config = dict(
    num_hidden_layers=13,
    norm='rmsnorm',
    qk_norm=False,
    optimizer='adam_variant',
    doc_mask=False,
    train_tokens=219600000,
    dataset='wikipedia_en',
)
Each number is 128 + 32 x the weight over its row's rms, rounded and kept within 0 to 255. Layers, rows and columns count from 0. Numbers have three digits each. The size before them is the row's rms in percent of the matrix's.

# layer 7 attention query, 192x128, rms 0.186, rows 17-31,48-63, columns 0-127
078:174138131116115103125099191150093165122101134141159125098111062082164121127110108053115142159088083099161169180112163096083176101169114097123119134081148141152153134090100124144124147133179089110160193100141142144073101143143133145082135095102079081180110101107171103128100176182097123100126158139088217206096071153115132136181142165143100168127105112159129113167094103108118110125106
059:214153156144145079112131169155146113120124148119116120174105172083164089157114125071084155084133096163151144123141073115098147108152136148120207105076153141151108125113114137179123166145215143078185097120112094115126116137160140151123092133146138119047076116137171125122119146090175108189149112117151182189149142104111128176129121138145074178178095114091096145112199136130103114085119
212:140102146074175150095070134156143129119088112147111084063098105129150115090059100180195102146136120108048130092193133188131108151142101133093073118139112114108087094132176111133095127167111089165090085159184172112100126121085106110158174079090116131143123094163144085158125107168096142136104139119136127116089145176085135076171099120092149172181158108168156121144126158083154088159137
097:080121101108110169140148132136143090128165106160123108073155123142130119085109108201153093114135167109096108150151140137129086167096046109132116098123124141136118150144146112100136142177053078140095079165155173146141119137056161062131153072131130157187154108114116133153113156229152120193135142101135149075111185190073086106145136122111149110133176131126115145128176103113189122081123
089:154137140114127143117185159181133125099143110148136120131135113132138194121140129105140104136070191130156152178110162122127115158148122168096163137036112162190099134135120140093140197166126124084183076125139163155130085128099136096109048133153121144188178104098110109165158164163131198220166171122094104129124192153123112122146145127148131140134082136081097095173155135090150083109166
097:122142123173126118134115118024102107136177134088071146139087172140100044178157126089154150101187085141118154076132089133121140118103130120172118134201140087124108123135112102163160071069146102077076111115096074114128153126151117129152134122096112149100142159160108178112089134078100092069121107145139142132163051081123124161074121139091123141133162114111109124085096113125141193164089
089:154146095109201137155082139137124071116090106166099113171106173195085139131141118105167077118108103154119148160106106100120132111210135127143152118198072143138126134148174115154100103132082093085167109150129105153106084109125127035203162137132069131151185129124076151124104150140151173108113140126072168140121130092111117074142109155162135097069099127112151124115115115133155208175136
096:142135143152131105089092068121100105121077105133106151145175205093154100155122163124119148125100105145129135080131103127147091171208173073143204139133111113131115152149105158158138100120143113123130169095085163106123141145160159167095118147112191107062054148099107165137113063097177086109090154156132155156164128141146103102124137194143099156112138135103150074174145092105109128066047
101:149076078106121150163125148135094125113147107131149097141170166114136140126139116149141084162080216147129135167141122106113099100135125133110055138090105155137168206125118161107121142168110136161111119134167111137146099132105144021133120160115171180192134119156149148172155133162142133167174100125100137119166159145127108119117118192134091092119161134064138088174197079085130138031096
089:118164192109183087159125136088133162144085161118129177143137136086156157152101116136101178095170068123050196136096132078144135165164190130154140171152080130127099121146047123165101149143185143114158177111121137120150155148136111096150145103118132066079089093201129139130107100127159085095114153127168135160140156076123133098184131152112163174112107176193131155119103119095090147119145
092:083112088175140143155136126066131142171174186100132169131159160051103123172142147133087153117226111134116097113119160116139139146081164146151071177143159148123101164138087150093189139128137201120119106145146075148171178165125091138139076063154164116102120100134180122076133116116155083154160133132110152094147120102186134149150115134116145137115128182098087136132171121169063152154165
094:079115097143162125105156114065149097154201147120154178151116134081101065175117150134126147087195102199080112114130147118152127151052120137139148166154173131088113146146105158157175159115106147086116093150105094163110164164120133112111075114150119165108117086167169124090102141141188088143198157136114180120099137114172116134134165165073146128102116165129127162092109111154082132218144
096:129117144123162099132065099123143109127060152116134154185119155142119125157125149097092163119177051144116154038102086130147155111143169118149172165168126111086134104140117153198121125059153147132134168108107072129119155121151122144138128120140135068057065130142098126091125115055131115051103100150153150160120078049169144122131137157110116123102102132104144107111076155149062134184137
113:078154156105096100129141141037128084130151104096111162054091079150152069124089094154168174105146152094129113103129127160131097091102077149163125108161138137141114135130077116184113112111110098123080123127101127093120153131098178071096181147111137099117118098130140126160124121126169109076097110124148151103150169153072119130112169108109117122136142172214134157058069152023118145129090
102:109088113087214128133102089126102085159095142152169109179123118083108138162112120135109115133140148187077132140118168092161150160115137087110138179121084127091143166144148183129128151188094111116152133150157123172099148150127126073166142089118131158132134071138104119120148136117135128097183177158126189143070106134187106087193117170128170101054102124106157212117139121187123134197155
126:085147119114166062097097106139115213138136124137153150131131102136082153106161128082107131151133165096184086141106108100153114149160135128112179106158123181152150159091105187101145146131095182086145179060152171137171151117158136086127128205142124156114192147158090138099123107157147155124113195153112067131131171103146192165119162140161173161138088102104128143123107182197134105080107
089:129131122144145131092082154105064062120111135110125135197155090085125117182099136188152133084150108162068110139148158155132081125117131118142147126132130129103112143168091099127143117121091108127082155141108105163084184159127088139124104087131092076142103146124158174149119155155147076089182074077136158106140064158155097037125136117104081121102126125148131194050117108046104111167157
051:079116124163123098140124106124100091172109114137122141151103146165153125146117139099171135119126137132201136105109162189094076164086173134145221144170105161157098128118159099177084121076171167065136163152176105178150161149153129129117092176131133154101098198108104130110096147134122143164128086170151075131136129130191071138149186125163138140156082075086120065145159094133108148129068
255:156148125113137199119115143145152090099080099143091082099083125132156089094062087171183108171136155107102129080180140159100113169145106105102095107131110119082101108133171102136098155182110067167072079183144163104081072098089125096153163102096119165156104085157107125160129108152125154160123161141150138100080164152076085070171086145114134120135190117170159141152127121087180115146126
080:086119086123143167156141181095077145152079157091130110121133089151137097197145116066114106166183174165109093149132114114091175087140078140115142074077113112148062143132106107092176125177133120152073121116112117157111096102142161135156159101158108133120174113132140130155165148154104116131145180070041173077114050132123069179119123099097147065080140112102113158122147123143144114091117
096:073117072205091147112118161132099170117098096144126127164122056219115072181159135088142159158130210129151113129130116126134112129153128119133217107107167166169088164126134118103179110128102151057101140131100140114169130118111187093105143149104148166098139100162106180115139128129159118106174174095076122052117128142152094140089152125142138123123169156070153126126126124152190144115143
094:167178174067133097108074089126143075179138123133118133122081146064121141087114120136107115140131092146163159090142125109154105144083095123099094124160119093117194084129106135123115226172101103181129146126145124141124131131131098126166096153142144142144155149142103118169120151133130153151099134154144064183097127145132164170169097167117166121139081106225069103156121201130128120083041
106:125136127021155099105077131116093123099102120135117123067140147150060106101127145134139135147148130112099103133151097133154169108136054159134153055174120182142174147183138109105136122137121094162081184110138153194113116136138148133176180128080090108119130149180151105107174153112072112092066134143135100152108064083146114111105130187165108117187123071112118142118132182072141096128117
109:138181171070094119159118085150127106093115116151113122175099171136116064109147140116133148107069131139211154095101128124133170124140136127158151137111167088167113077118143119199083198125120060113141155148121156106112144142137175137119134208135083145123081146102116073157078156072154086117115120149167106188165125101140141125112178048095095114153132127127138107107077149093161071106096
098:106117105145146174125129123109140145069079150121152109197171100111130116186151139152118095104142076120053154126135096137114195134125138153126128108059178133113078170122168058090147134150158136114119103106120131095149164104093084118151153101129114086193163118111145096132149167168085169127203147139113122084146118127094090143056105088121110113145147097042132100140113075078178101100172
106:142108127088146107118101087120165182038126101144100191074111134173119097102099138128139176152107147129101153091139137101161132187189156086142131157129124153117131137164059166131136153116141098142085162092133138122184129151103151127124117126099126083052063100128170111131147089109117087140096129152104215155140163124121144098167132140123057161151196152060169181172139137099142152134151
096:180136122152173175121164092117180102132150142153114147086121148186163129092087115144108122163136075110152156080122125116139075192153120081123143172158091181128139127150143091134111105132144165116150114134158117122137084084087130118100138114128173070091064091074107150104102127158124196222121116170129188125128164146119152128170092172101139144129174129103120091192192120135091197120171
097:144131162124207111124135094171113121164120128125117163100150122122126123096064145163102112186155077130123162082106122128139049192138109065108150155156055134127096129138133131167110136144112142167103129124130106136115123130101127118109114113130130060115052103079125151100118080170113154171134122176071211146110161141134117145174118200081151176114137107112063070190175131142089148147129
084:152122182098140085148114102128149103091169114139121154102159197122141135052093112216129111113081059105154166114124132127150120162128135093163137158160087131121122118118135129161069149092136125172170144166142120102098145139103095144095133163132089104095058140120128130099114102133147169106099091165227152190123177083119183091132169136151112190183097100148114125115089133124091132202123
115:039088159093134060143129133145100186127143124083110177061192094093137129104114083114128160171174118095112139124114156094116109144121121119131121134128047088115103131111075190123102122121169082134072120079092078159152161175120133184128118116117090071116080121122165112129179059162099115110138140145053153121110122133095098128137149196114153170098110144175116155148111134109102147109115
089:158078108163166129155111148080094117120085150142147127186124121099129100175116123224152076139096145108127197097156109154170126091114146141092170111102190119064082150171116077164178061132100163182096135145164122134092139140128099131159144094130069074138058109135138172142184129116113120101161137121124175127167098118148110088131107096161084159119118120096091098180136093091102143142169
# layer 7 attention key, 96x128, rms 0.183, rows 16-31, columns 0-127
080:111168141070155083136180153067136123143112163057110141115209147091115139153169138111075127142164188077069148097099090108117181116135116157149133106146122124144107141098135113184099135118099135107167096117134084083172163127153170143185108128028128159111146142127067076123075110166112148130089085060159119136143128143104114174123140158098144137103123102083079108137115173133132077106110
114:144122118182120137140095181149171134140094086147147090109096125039171132054114106155144077104116118127140100164149128194088060147121140065136155138151139127105122132090179134101169146165176128163097099145126170091091074112114120127128120124182122102160100104166179205159109155132192147153108175162117159118121162145148167137166077116152120177184157151174134150116124099100148149186103
279:139148148102138172094123159163173092090086091147110078089087122117152127093074100162188084165127142082078123078159110188096119164142079106094116098120090126100082102136169109142101149162105078144087072177168184113089095084079138094133174098116111159165119069137132105185116134158145154170098160137150138112101158158081118093160075110135130160151184124140142127102116142084185091122131
039:142155120123145202144070162126104158160149108200125104134108125118162088179072117126169101123119110143157126192171096131148119157081125138138116128114156158160148162221132091082205083139125141155090153137127168113109089151121125083121112050193128116106099113104182125138159136126169103121188174138079156084115173156148097103138077133111133124104145128101109169139201086095131136125176
089:116129059122117123174085154115099110109147101159099126169125145139173113180138128070134081112136123205128127163131131134110116100203128190137114109119193157159171175197127056105122117122100126116133120140108101213119112138123157084115098056132174152096082127097092142127174151138126101090199145141105145095106108093120074125183143151122123099138088129103110115169185071152146135078104
086:172172112109121130141171127070144136036157189110099123140197147129123126118162160081097126133109135158126111199122101097085219111097174123220106136122146196148161158162123168111149081135116088131161131156130079105127073119141175132114097116115105197143188109138106073143139123123140125112142114130101166155176139102088086137114113109212093116137121149138103136109145128096117169112105
095:087129160093150119152175177137131077234101124146102132122134115129133182136123144205131101102120124079096137099123113125153063137110102161095105103183085106160087112104132080146125147145132128136111101092120144056187148144115123137071147056123157086149102139076186159093111122109121117080113127075179075104108152187153067136113133138121191146076133115148140158105155083149108138095147
097:119143141118123101153139124068124139153141145118136138187125129065106100146156148115111124164138150067180093080111136102129112095168129136118124134134108139115117138189117112158108204108161145053105110105131093039181141117131057114140100084145193122142102101107129153124182145136181110100106120101073144091123082174196103129113096206151139130043153179124101170180102153127122136096143
103:164144135103160143091172101111102097089201105163142094174102149142073100131136083151147109118132129117129125052121099141139130137140152105167173151154119124149121064116124072144082131133111114130117135121141158103137085110116094161057172090120080138207145123114193139171096190125084114027075159116165118189139102130124095181085128152138139093093173095116156162091110134104155126093096
103:161149121129115150116120090161081156031083144183087112078138152101151083107102092060106109167114099165141055133152136122113162092103110124092130140050156085083141162132093116103136128127163158098117127140134105166099147142125072141096105096146129141105157129133157124112197108133150074077138088157157117137105131095133075143195094238162171109133106145182124116092133093141124120123127
103:147193146155143125152078130116175133155163166129104143152090124147102171126145131164142171119094109107144156072118106111172171169147088116173138171125147144079099134157119150104164088116153113150088153121151193119104127106126125133144177107187068122124066117200058130149120180162130133116089123102130130156169084166168158154139099231134160137169176094089097195145093167126123130115174
091:118120153165141138172080085151143130109164119134097135092132087184140153116097146148149165125101148113095128123121124115187122198077122108159075193069087128125110168188098191055173116127099105195102120147126188141126133154108118158092153115185084095097105091096127065131145072069153129122098088159186145161139164142145156079065117154156120119140109160130113097103100113150109149110168
095:093097134163173075162055134127165167161201077117104105110102083155193163155080159127129144104129121143057141138105104130164123153109080103171129190141082127095158151134155168103120104114122131160147108123140177122143137173150084143073161109147088100094059110133067095134090112126092087109102119149151121138104158186163140102093125218171116146100103147080123115104087135162104154122151
088:143105179168176116103085126116136131158108114097123136144072095107121116139094143166130156136168128080102190077120112135143122180092122133130185159143085110087123081090138179148104189142153102135120164136149157063119138127132030085156144176161104077109125130139139142126109128131100158130028146092135106172154145172160187142076106142154127133077138087123157113133053191131131088152153
113:107156056164141094117104164142165104109134143136127111124076125151147214170121151097122123095143059173103186135103112192150112131179068163113159107150138128115116132164167124157061101163178156134138134097118121189110129121159142119153153098181125108076060127125078167129114178185070086121143155080117139100142115143166115133178123140093109146128130103089106095099133120109145122230130
100:132121153119117115144034151104136201169185117116104162105053060104165047104112125099113132104115158150105083136108107108113127121108128107147124175137148140076178114101161166081122152125152144117129099140123155174095107165131097109119134109155199123093178146162143132146160132084164156134132112152092118129096090140110145157109104236205136152102141182116174140097111135190143157107111
# layer 7 attention value, 96x128, rms 0.119, rows 0-20, columns 0-127
095:162187122171061135141105111115124255124106065149147143140130175097134100157109044138119144161151198150079142158113125171122094121148106059182150112086157096117098164168061105142119150095124147104101109159124114145144129145173141179099104145145116096096116163154110159130098130092128079146142128098119173121175112112060151136130102133084101120173144106110134140097077125110167147118150
093:122124162135116102075110118093116112103050132082137134090137141153166148084127123123127169107107114118128156127165090125151096127080125125137093126125178135093102117125189123141083146155133182172161131074106126114109114190168126106121101098103153164105054111132180135103070130164149107124060123142135051129170215113149111113091121199113185150166115088087147049090120070094121120145103
108:169064115101116117155078141107145120134121107185144168138092171136111087136147114088117105120137118150125150095136177206128099088134130079085165126116173062072160101137115116152155148136092137128156137163086168177166136123127141164138090086145157116137114128071178084190138136099069126180172129186111103130126150163129157188174127080072146132188092147140090072097102146151138087147184
090:176165140108145129173192155147127127049129136155147145153121063125163202062125127171121113079122113153105145134143058100148157196098128169120140142145151104175122126141150118101134123130139178128088130119142132087113124154126090013145162114123098139083124144123168136120156079121100151077120084038098100166124159106114129122095099178126126094128137122121121131111168145088148059162072
090:159194146104078117106156134169102139159101186143091100157131201100116147131124126111068099107096130142128079126136153105123144078109079151087157124140173116134145097093112082076130097218179157130132171147113139151103129138148134151145151124105126133174153149123127177132117130143158129100135183079117045164038131169148104169173095118108181062124136119162155168155130186177147101151127
092:113078185035113094132099145162093117163071158092060134045079106178133113128106141158122135121132132073120116131191122137163125116108104147142098105195109141155083081096139113091123119180120145170156107106120138146161133138173170172144146157120154134089061136099066103146149042086171131111095146099131043125145153164139097131164151138127179151103112125160127127114129116132096099128126
110:092183111198141115145124121103162166149112121120143120123144146180117136100162162171160144088096096116095116164147115125182176144116103109156101099159163156147068183148150130096138115125135091150094148146154165117140121158142139170093145075111108149142089164136046130096064086120168101071096096151241127136090171125133111114156145156186181129166111091132145151055134070115160135100122
084:159136163150115115084114132184102161146100069173124131085132054096150111100118107184131115130089165196147083177205073122150139143141125128127111138166160128181135099130104132086107144118101184191112129114103136144076183151112048143056159181142120136086135164118186151169144105108151130121115096133111114161165158106178130077080162148109111114137122139117131078077138092107137116105075
100:120127109113142105124167105185131151133125159086086130160150163197146177121125148108123137140117093124085140097084132107106139122147102137175103143099052139160071099078102051212141118144172129079205129123090144092148112119117194120064165165094165134171176112098119074119156139135128134140171097125160132138103138093111135123149138084135142162066107189164107170111159096148091114093067
100:105153075181141120175122097101117136131120128059113105117162207123156079163153155181134109104133100157154192151167123054118139111063126136135145091152148116139135130185164110171125060157148118170087143112192097132118133130136161112180095142075078088143130185112070139126129143168157148200105138122091121110125181181104122079133126120103149138193123110113171144167171159114111124128082
113:138040137107139125111079079104120123122125119135173130179153155110129101154138104097151118115077106196136140113116168170105147065163139090060129162084124125153156125114138151094123140179097120140139156125099155152111117152074099166082126083082179098192091110082195134139093146154152161094207169214153160121115144106163143137100171152152127125212121135118138117159094095160128125153127
087:147040086103168104147079137083117124130112108121155152087107050140088094139141104123176129104110094122095153123152173206146091123133142084121169147130166119093147138149167133168188152168133140149106153103139171105162098169125109124119105046122117079147068140150151118172100070120065104126107113156104116123112133135144131122140143131191148152156104073172141025116090145102128113173165
080:161095125108144137144134128143129131106102073150126127086119088131124130054140094212145098130097117211127094172214101130149183145150108147112102139169155145201169089128143142091133089119080174118095142120147147173098173123100071151080151142118078143089126173131209091161188099111134113114110106126127104179116163112155148131112194143096093116167093148162093168124152109093128090131119
091:094123140117146146130083158070097113178106104109110121086146105100129130147134083192148131099167177093151083166180125157140135163102180150148095107205189127108180141141150130082124091076060105177083141115137068151086159139125126103170126108158078139080125163141125190120118096142120116074050144065113091137159134151109102103153159105084156109159100076103165122104167164122129107131127
094:086139161176095128134125123177145105149126080174110138139114113172096147095110180137135129138135141111077143163152084082143129134157071120113159106168087144107062148113124108153102162104165062104159123119077163169151069093164174173147151183090163143061169124145075103107149115087150110163132110128147171124146062112160128140125111117171164163118141123139142148078143029199143155081121
100:081080132081106114092110127140099070172129153145105097104110165173159125147141169093096120116154083117190082126140152114147126125171113146116120126198164153191216052151138087158152104194076171163144085126107100157124145111112163135121122138141128111075121138090155114124158121096140113178144157128118033109096142127166082112197151087094094130086113140077172147160141118114103114108121
088:145177145158118132063083130082130145174103163139103147134068139140089156115136146128111138173120142066130159085052112167099133160112147108143109117100101186108090141106119104172069206161166064134132156145121128142133131173168125121133096095102186146110101106085101123140121135149144141136078116126173139155119115115146136150082115059110205112124142066142175118083097144189185132171063
094:192232105173060153114121154156112177104151158125127139164142159122136148122088122080101120157166133126122153141075121106102148150127138118170160108119098169162107095147075101128064178063187128109112079165105103126092076105172139114145110178143144140089151081126073131112129163087117174159134089133128152137156081094097145119108118177126069116086151148091060178137157137125132135093087
101:127070099147177140175069106093133131111106145143116187105060072185076123099155139105158129068171151108146168133127106177124136191134198154147110125131161145128135176152140122135060157109098050136142126146114133099137134116124145126171137128153112129098136113128126097117126113111074118166106102140125150161110114077112150151117092021100114141184102088170157051061136130152161118100147
098:129209090161112121111153142136185125108151156158162144161121157127107174139151211083125147082100082167181144091086157098150178133097141147120163139137145137135177147154156161128124141158146155153112142146170136101137131121103104137134144069133086099178081115114047127103130207181124134131095133212153099114079185122167101097130092186165105142077145078098137147100117172129145118161153
094:082156154135167114075144103113163125099126153086150125179143186140186156173120139084144153088123119113123139098075134108111119115102146130171157138096068158132101179121128152135146183101147167150140112097107128077127127132106142106120121122103161119173090095116057152070081176173140158081188137167175191072185155142101114089094108197147115143073152141061066090134150151128097134136115
# layer 7 attention output (transposed), 192x128, rms 0.128, rows 0-20,32-51, columns 0-127
099:104136149176103180139067149118162072095074143074121089155110103137119110094148144107138141161091124123150090097137146089146122128146141213160142105114071097115133121109098118141128128130199171083108130072128107062098093138090109056136097174128211167062158101138161160125100132090146151142127121086120172112141094143105115098081104130150131056090156175152128154162111128128063156116089
104:129114094125105172153129125115134120153105123158160104210149139113119147114101149148103061135143088137118171169062146141113112182225097134150153180131064118134117120154141145185146090150128080104134115167169044086156135104134148093172101132187092134170176146112114135127124122127065127181150169083093147118107142160078117133152133087204145076109167134120122165132173117131158068123140
090:168127106069184110131116076148171129072137165145123153150114117107128171115171067134116105169165154145119104161109119135151057149117105106063166129142091101125084108121118131166127150158176135106130066050162069153142169093092118141156106068134097093104174134107126127133048086164113153109144163118156121114149094143126146139156119124153151192079102126117193106089149141174096148188069
094:163127141121118111110144130137168126136156111124131099158143211154130130188081133085136144093129110124137211127148177138167116115158196120136157211115126105113150125137182128130112100108073076096171198101110164131117146130162131121109141179166053126137132193143185156129151127131124134152152144130116147169128188070124056157201101077154087151187167130127127113148104089105111090127155
099:156074087123102113131091107172073176132192167104126132149137155160093147158055128143146161124140166105059155161155141112161129081085129163082082090156131147116091095168146124109108114102144066191112122195074081125166157136199134155110170102131181079167170096106161162123144105168121129153134131097118078120110151080127144177146149197128120137162098088093120149140136096089098139124115
090:142091077138105115110140091176133140134170102178123114138208158099135124100123104123086154066109126069120145146110166125136116138137162083097121121161123176090198137153134153138164139126094089117166152187113093152176131096135153149159125118133099145191174120068169124098153133163118190175133148065113103068099120171119144140151161136204156096149096130089088088124174053115130075134155
103:110132137117125132126125115098125101139129130135155090203151145118065111145181106159163111088152103150150159095056142074112119179149132107172211186135103081104110112106135095136137150107132092097156184102125110095109100136136153094124090154178115152160134177143136152096062152121073128130120127158120134138159087144082137086066042140200120073129149150155117115071103144133058086107092
096:134140133149105147160146143133129112141167068092107110146142184109179077150070126093144129108134085110160182087101125174124088115173156148167146189108124100114140139129162124178169118146112107059193166106064111105165130110122171088152104188180064128138137176167170175085114146138153141141147121117103176135138118119143090131160139119197126096143171158115089080134091101122156053082173
105:185123165099185049142117134139118182139114111124111139109133125093148180187166134124099148119090133080110069159141130159099182113113158083118113104145116138130148094093137109097110124138070116173135096160109157102143206086152096159124178104103096090130108098125083121153102109082130136055110109140096113191125136145158202120149159110080129202129079090146157126148078176156197119149137
101:154128101097140152145143139078169089163133167145135187122116136123122163118133160155120108172142069185089106087179127189143182154103081149138133154141169163084110090127131083121083109111164107119100096187132148089127099142053110112133083080104135167134096139125083152093181213138100090133150156180157152151139128100138080138143100155135120113100162101128123230078131079145077133118123
105:131161065071172169144155133096072160119158128144079135134115099140129156138148103130128064173186153136125114186073059127099114179127033160140137110164092083163071110150097103155095101091153121145145081118111087086102157098143142114156106107186112075134181116122105147135047104103117107113116123149144125139100122145102161160126120171114165131070124121154134150129151171144189138136062
097:104134075105178158117168115140132098104149125178166167172171128136080160103165124129120089142159123139155139123033133113112060161156140094106180175106103098108137133166096127161120125111168160083128175087167107147102098149103123121183104123108070137148193153079150153114124121173085090152149151128193139090102098173097081137137069107163136094135098113114125132105218119172085092141098
103:161144128150152134129166123125156118137200078095086116141133206110187072155095094101159161141157098139156179104127122195143100148157149139141164182110153091085104153109177090174143114136132119066191154094072122128133130108104153094158121151155052087142140179151177176082114139162137144109166143136124172136145123102138050142175104092182153139133167133123125108110090101141125063110152
095:086138109179091183137128139140151088117138107142139129151149154131119073063073137147110134105142098145120211082165150110141118164154113147144146136118145143101118147129127119148173132123158140048113167122175117162127080168060155085155099137122142194126119145143157137086184172157114137176129136095149146073114119121090068131098081139189144057153174170112087156099149053097087136085164
094:169074190133068141109118121128120142097095160178109073117113052107131099126156101138147136137086142116152120084099148076141136082090182098168145121084124149185145106114122146058176158167086165133117141108120132127138121145106139140072149156181143155139082129129164114150128119143107193094111151113129081074162147170121184087051133075130092083126091159149140061129126177065115102142133
093:159097076105107093145131116158128202215165077146103166083106174101180120112130137165097173084136093097088114156205127143138143104136155058093122117128169184118108143119140143102106142138138095078165111130090167161195165119096168151107135069093098131163088118081154084124127136128158142139099121153130121094067149140161156144160158165166156177159057107102128137131152120153136169140167
099:134088113114072116137139096166117127114117149160172111181150076152114161098108128130118125114104190122123136159058181043128120136142096117157147116083091099151137137154086166101166152146114135143090097176135076074144121138130136144153154129167164174150170076160098103154114112157078147154165159103151064083161125142070205127096145202105092090123082169139105112164183127071125111108126
093:129111163143087130111091147102142159155080166066114059097085069150179138164112118103149169129074159102152055113136129113151180073101147130156104103108126133157124136067102137101126137141105144170130094143105161092117144129147113139045165157143179159091114130194137138224147109088170121105114124139082151156160137065147159101091159147075092109097156152151160099135067118102130154160127
103:134118143128122133109202104126172063101124112192155142150111050125170144109143092153155108133138162171134151130065142084137083193162134086147191168067120088117102137075123146144187146144127164081129136039211114157116115148071113123136091157150088193130124165134151076148159132164066142135137169132178148110132102117136105116147088131164123110137108165151114121109147121100102113141168
094:105079128051143091115144116120112109191188165129192134105079131169109163179163144142162088124167172148136159166061086124128129111104084091067181168102153124165119154164155199134116109119129070171155133111152170126121130144158132172073120139154118093141118158133080107134119117127131070140141119227140123154119111121149121155178142184114092181169075096108129093120154148155130131139107
095:051123159102123095139091154079103132154088137135137120096125082129101179142170162140075100117121123092131095162118089121114165122104062126119110100162074135166170095121091184109082121113120114189113104156175161108112182125150105121085122120132165128090102087117054099156108112038164101116103071176118093181106133141116193108098163119082133128136117108142127126114093159139192192150089
097:187110142075139138114136118092120140124093138083124140112141200102125114112163120093154144176161055126124127129175171131119165152087142033123055127157155078100143104106132130136112146138122087130165111098141168156045161126150110138132132123117081109090143162170110110163089079106125155100115118128174136245158176127073134093131132141106139129081111143151136161126145183122158111192083
079:148141105111117084146156173119095122135111114176144162168177146122191140150182140165095089120118084089164087107133148100091151125139190229144174085091130148092195140124148133064109169152077124095084137098097133100133169125086087139087145192088088143105093091094130161143142150119132093099126151162167113099158069127156125174076132133166092136114079126150156140179093148157159115101131
120:123113141115136136137053095170161122134144134159123109128086143116162110154130120084102151109140163096123107098154105147179121111154107108117136065126148165127139146058100128115181151108125175084144093168103217174139135126096121118146107169092152161034067104178121104152129141089125150189128168122191120178223103121161191132154110103119139108121098150046138090156143102154118136103135
088:120138136113150099124148167098126076196162166155136144154147066161062151099166108104062119159153096107133165130071091141079137113125129155090177125105103116098130112146108139140093110123144124126114162122143114115174093134090183063081107096183166111158171107137153143151141154080140153123121079124138106119118044085132111159128139104156160112217143152208176163169107126117119077078170
101:066095138127155108108080043164157120115146144151123119125143092141091175140120073151087080127151105109066154172123105155106099151106101124066083089124115145113089128141176113117104131119177128148108108152156104157159142122125113113191076110098140102203136118083126141100143125112064180169152096187122116078063095151135099153169100112120201157186106066106080094153116128089123148124120
099:099152067131094125150127113147123129104175111168105103175179083106161126164119102184131108106114168140115109132146157133125124154119167210097163094140055131091120136131145117136130165127119144151130154150034140104151196130137123123139177138092160128162103097048135156069169157137161154118115112156183114029079104092140153132073150076109084116137108099143149153156094062118119090106142
107:106115093115112099159122153134097157121082171138151180139182185131116141146165114119150098107111153124126176089079119154139138124125129136122152145142174091067121104158171137069106095104106100188118171125195138134119143153149137171164111081155069103155132184074119126077131161170093174078117136173047134105107086193155126135115111109201100137130168087081136099105110135185078182121139
081:170120099151168122143116176119168130158148120118107108174178184101131151116081147124117171176186035142117161067140106182119115144137128169117138121113103112089139122155162116110149134177095064110170147126062135155162152126076124082096117157148077099075113147147122137145158126118168056114138158115165132146185146072129104173172129141124134138158102118179140149169077133114172039125089
094:123106136115105074134107100142147176128126107096186157055105094103110148152188120126143187063080118093104076173134179089138162120116144108070136163121105128125143100114126098136136116158129127162130135093171155109141138104148119191132176084069108077195135114133116141161113097133148106098107120171101115087000156161129172137120103136147148156146139093105127151108060147160105113147162
101:109140093119123129145104074146067117134095100126122186142114104101150143166127116145153081095141087143087126116132143174149141108050121140157089156159147134092147092082093133140084105082154118161090176066153121107090138145168144184185094113049142126172138137107102135057165150085072140031144121200105154105169094142088132118091109158142124156101125147121083140160115162168099119103152
123:092115156171145131116047103141153163138178125100116128104090141144167128136065160097135169096120127080124095103150118124231120112182100157158137103119135161163112159112135119064177124072137113093175122157143154134142088140065102181119128155119105154078117097139148127177130124148105076131132173117107169074131148150184126165145063153129165137101117136062109063086146114147099191093106
091:139173111140120146193140120173116129096153138119086108160146123173129106147092143126113122131099201081153104070103126115189116098178151164129198115122116135148126118101104123081170128101143168106173172180105173159136120163131164129125127169094158153070130099088148138137108144130093144127125152120132118156255082118177153147101154089179099116115146147082166099128189078171094127081129
074:140157083138180106150081156132171135195168164142117142183135145097142122134108123118112176181135105113111170043135129177193146127173103185095146088117138112113107118120098142130177094138108108110155186107055154159184129158090163078117132104154152106083105136108086146119165182126137102127112182148128137128181076082154121143185094069151147140140128119142145120200081126127134071088126
089:149123100155157160113134143125104116094144120163113152169201150101136094114102103158122084131169124179117195118136157171073126173107166203184132112168137074135116117151174111127126104116118115126081134121096066157069179178154147068135110122145155131116129152149120141041130172110127147102123115101127164157196126133052105086080148067158116106155159153209152139125171117104139116105103
089:162134028124140168106193138125114172157097098102143091100114166102116157122133105152193165109139120121147102148116148181089125076118149139182126166122124197089155141161141148144111140159089171170126172167104169141121134096120068164074147128093065087134116155124112116135121115164166144138133131163174115083095146105152170133165142170077107086112106044116156169126053095169118145159134
109:118099109131138127096064100149137090104153075220107120168117061119173162161092120150127103086157187176067131146104093157131071178141145176165131126162069144104127151140141152169106123127144132148082116141041080126131149152142109091166106172128156102143103129109109134045162150119153121126141159099122168072143119152136123112123109099127095156113093129175061119204140116107162084105129
096:080089142113155099112145108139161128122132125087139107099184179138115095147165112115077138102111092107144113139118156110075171099112126096136174151075137147155160124116158081110102131161078143150111081173206192110141110095120116135173117132054092113156117145117114096116102129166074191223160125153130095150092124171171126162126119122102186115184171069048136092141159108093108145127147
107:168127166070151119090138120088099122166110092100152122094128123096134128090187137118133099155122037163123131148110119129048149142111110000119089129118116116133130133134115103210062151167117116113133095116147132089125106097136148106109122130134095110158114153169094134180107112113156131150117102158148115218056148134107131102143151147070169114142078139164135145144103174084173114183116
097:138121134113158141077153151154104134105178130144134089114128193090119096117155100073112174096115139154154143112107147119136191102125130130139194139110171129142179127100117130114116112130100158125100125158145171144103095121182119092077119174097147119073104116203120077120101158127125129216121176073129116248184122114141173126162111148176114064161191108082167125152171117123109131132126
106:066100154100130093154139156162130097126134140161111129147099092184112164161150138110087043143124216125127185127045032165134098104150092088113170146117145154131127142146117158130112124117138131135131106161189124105187089115090128101160097131183081120145133156125112113093153168153097112120164137120065112092142082161187092141172156149139109164153129104071093083139175113146151169109128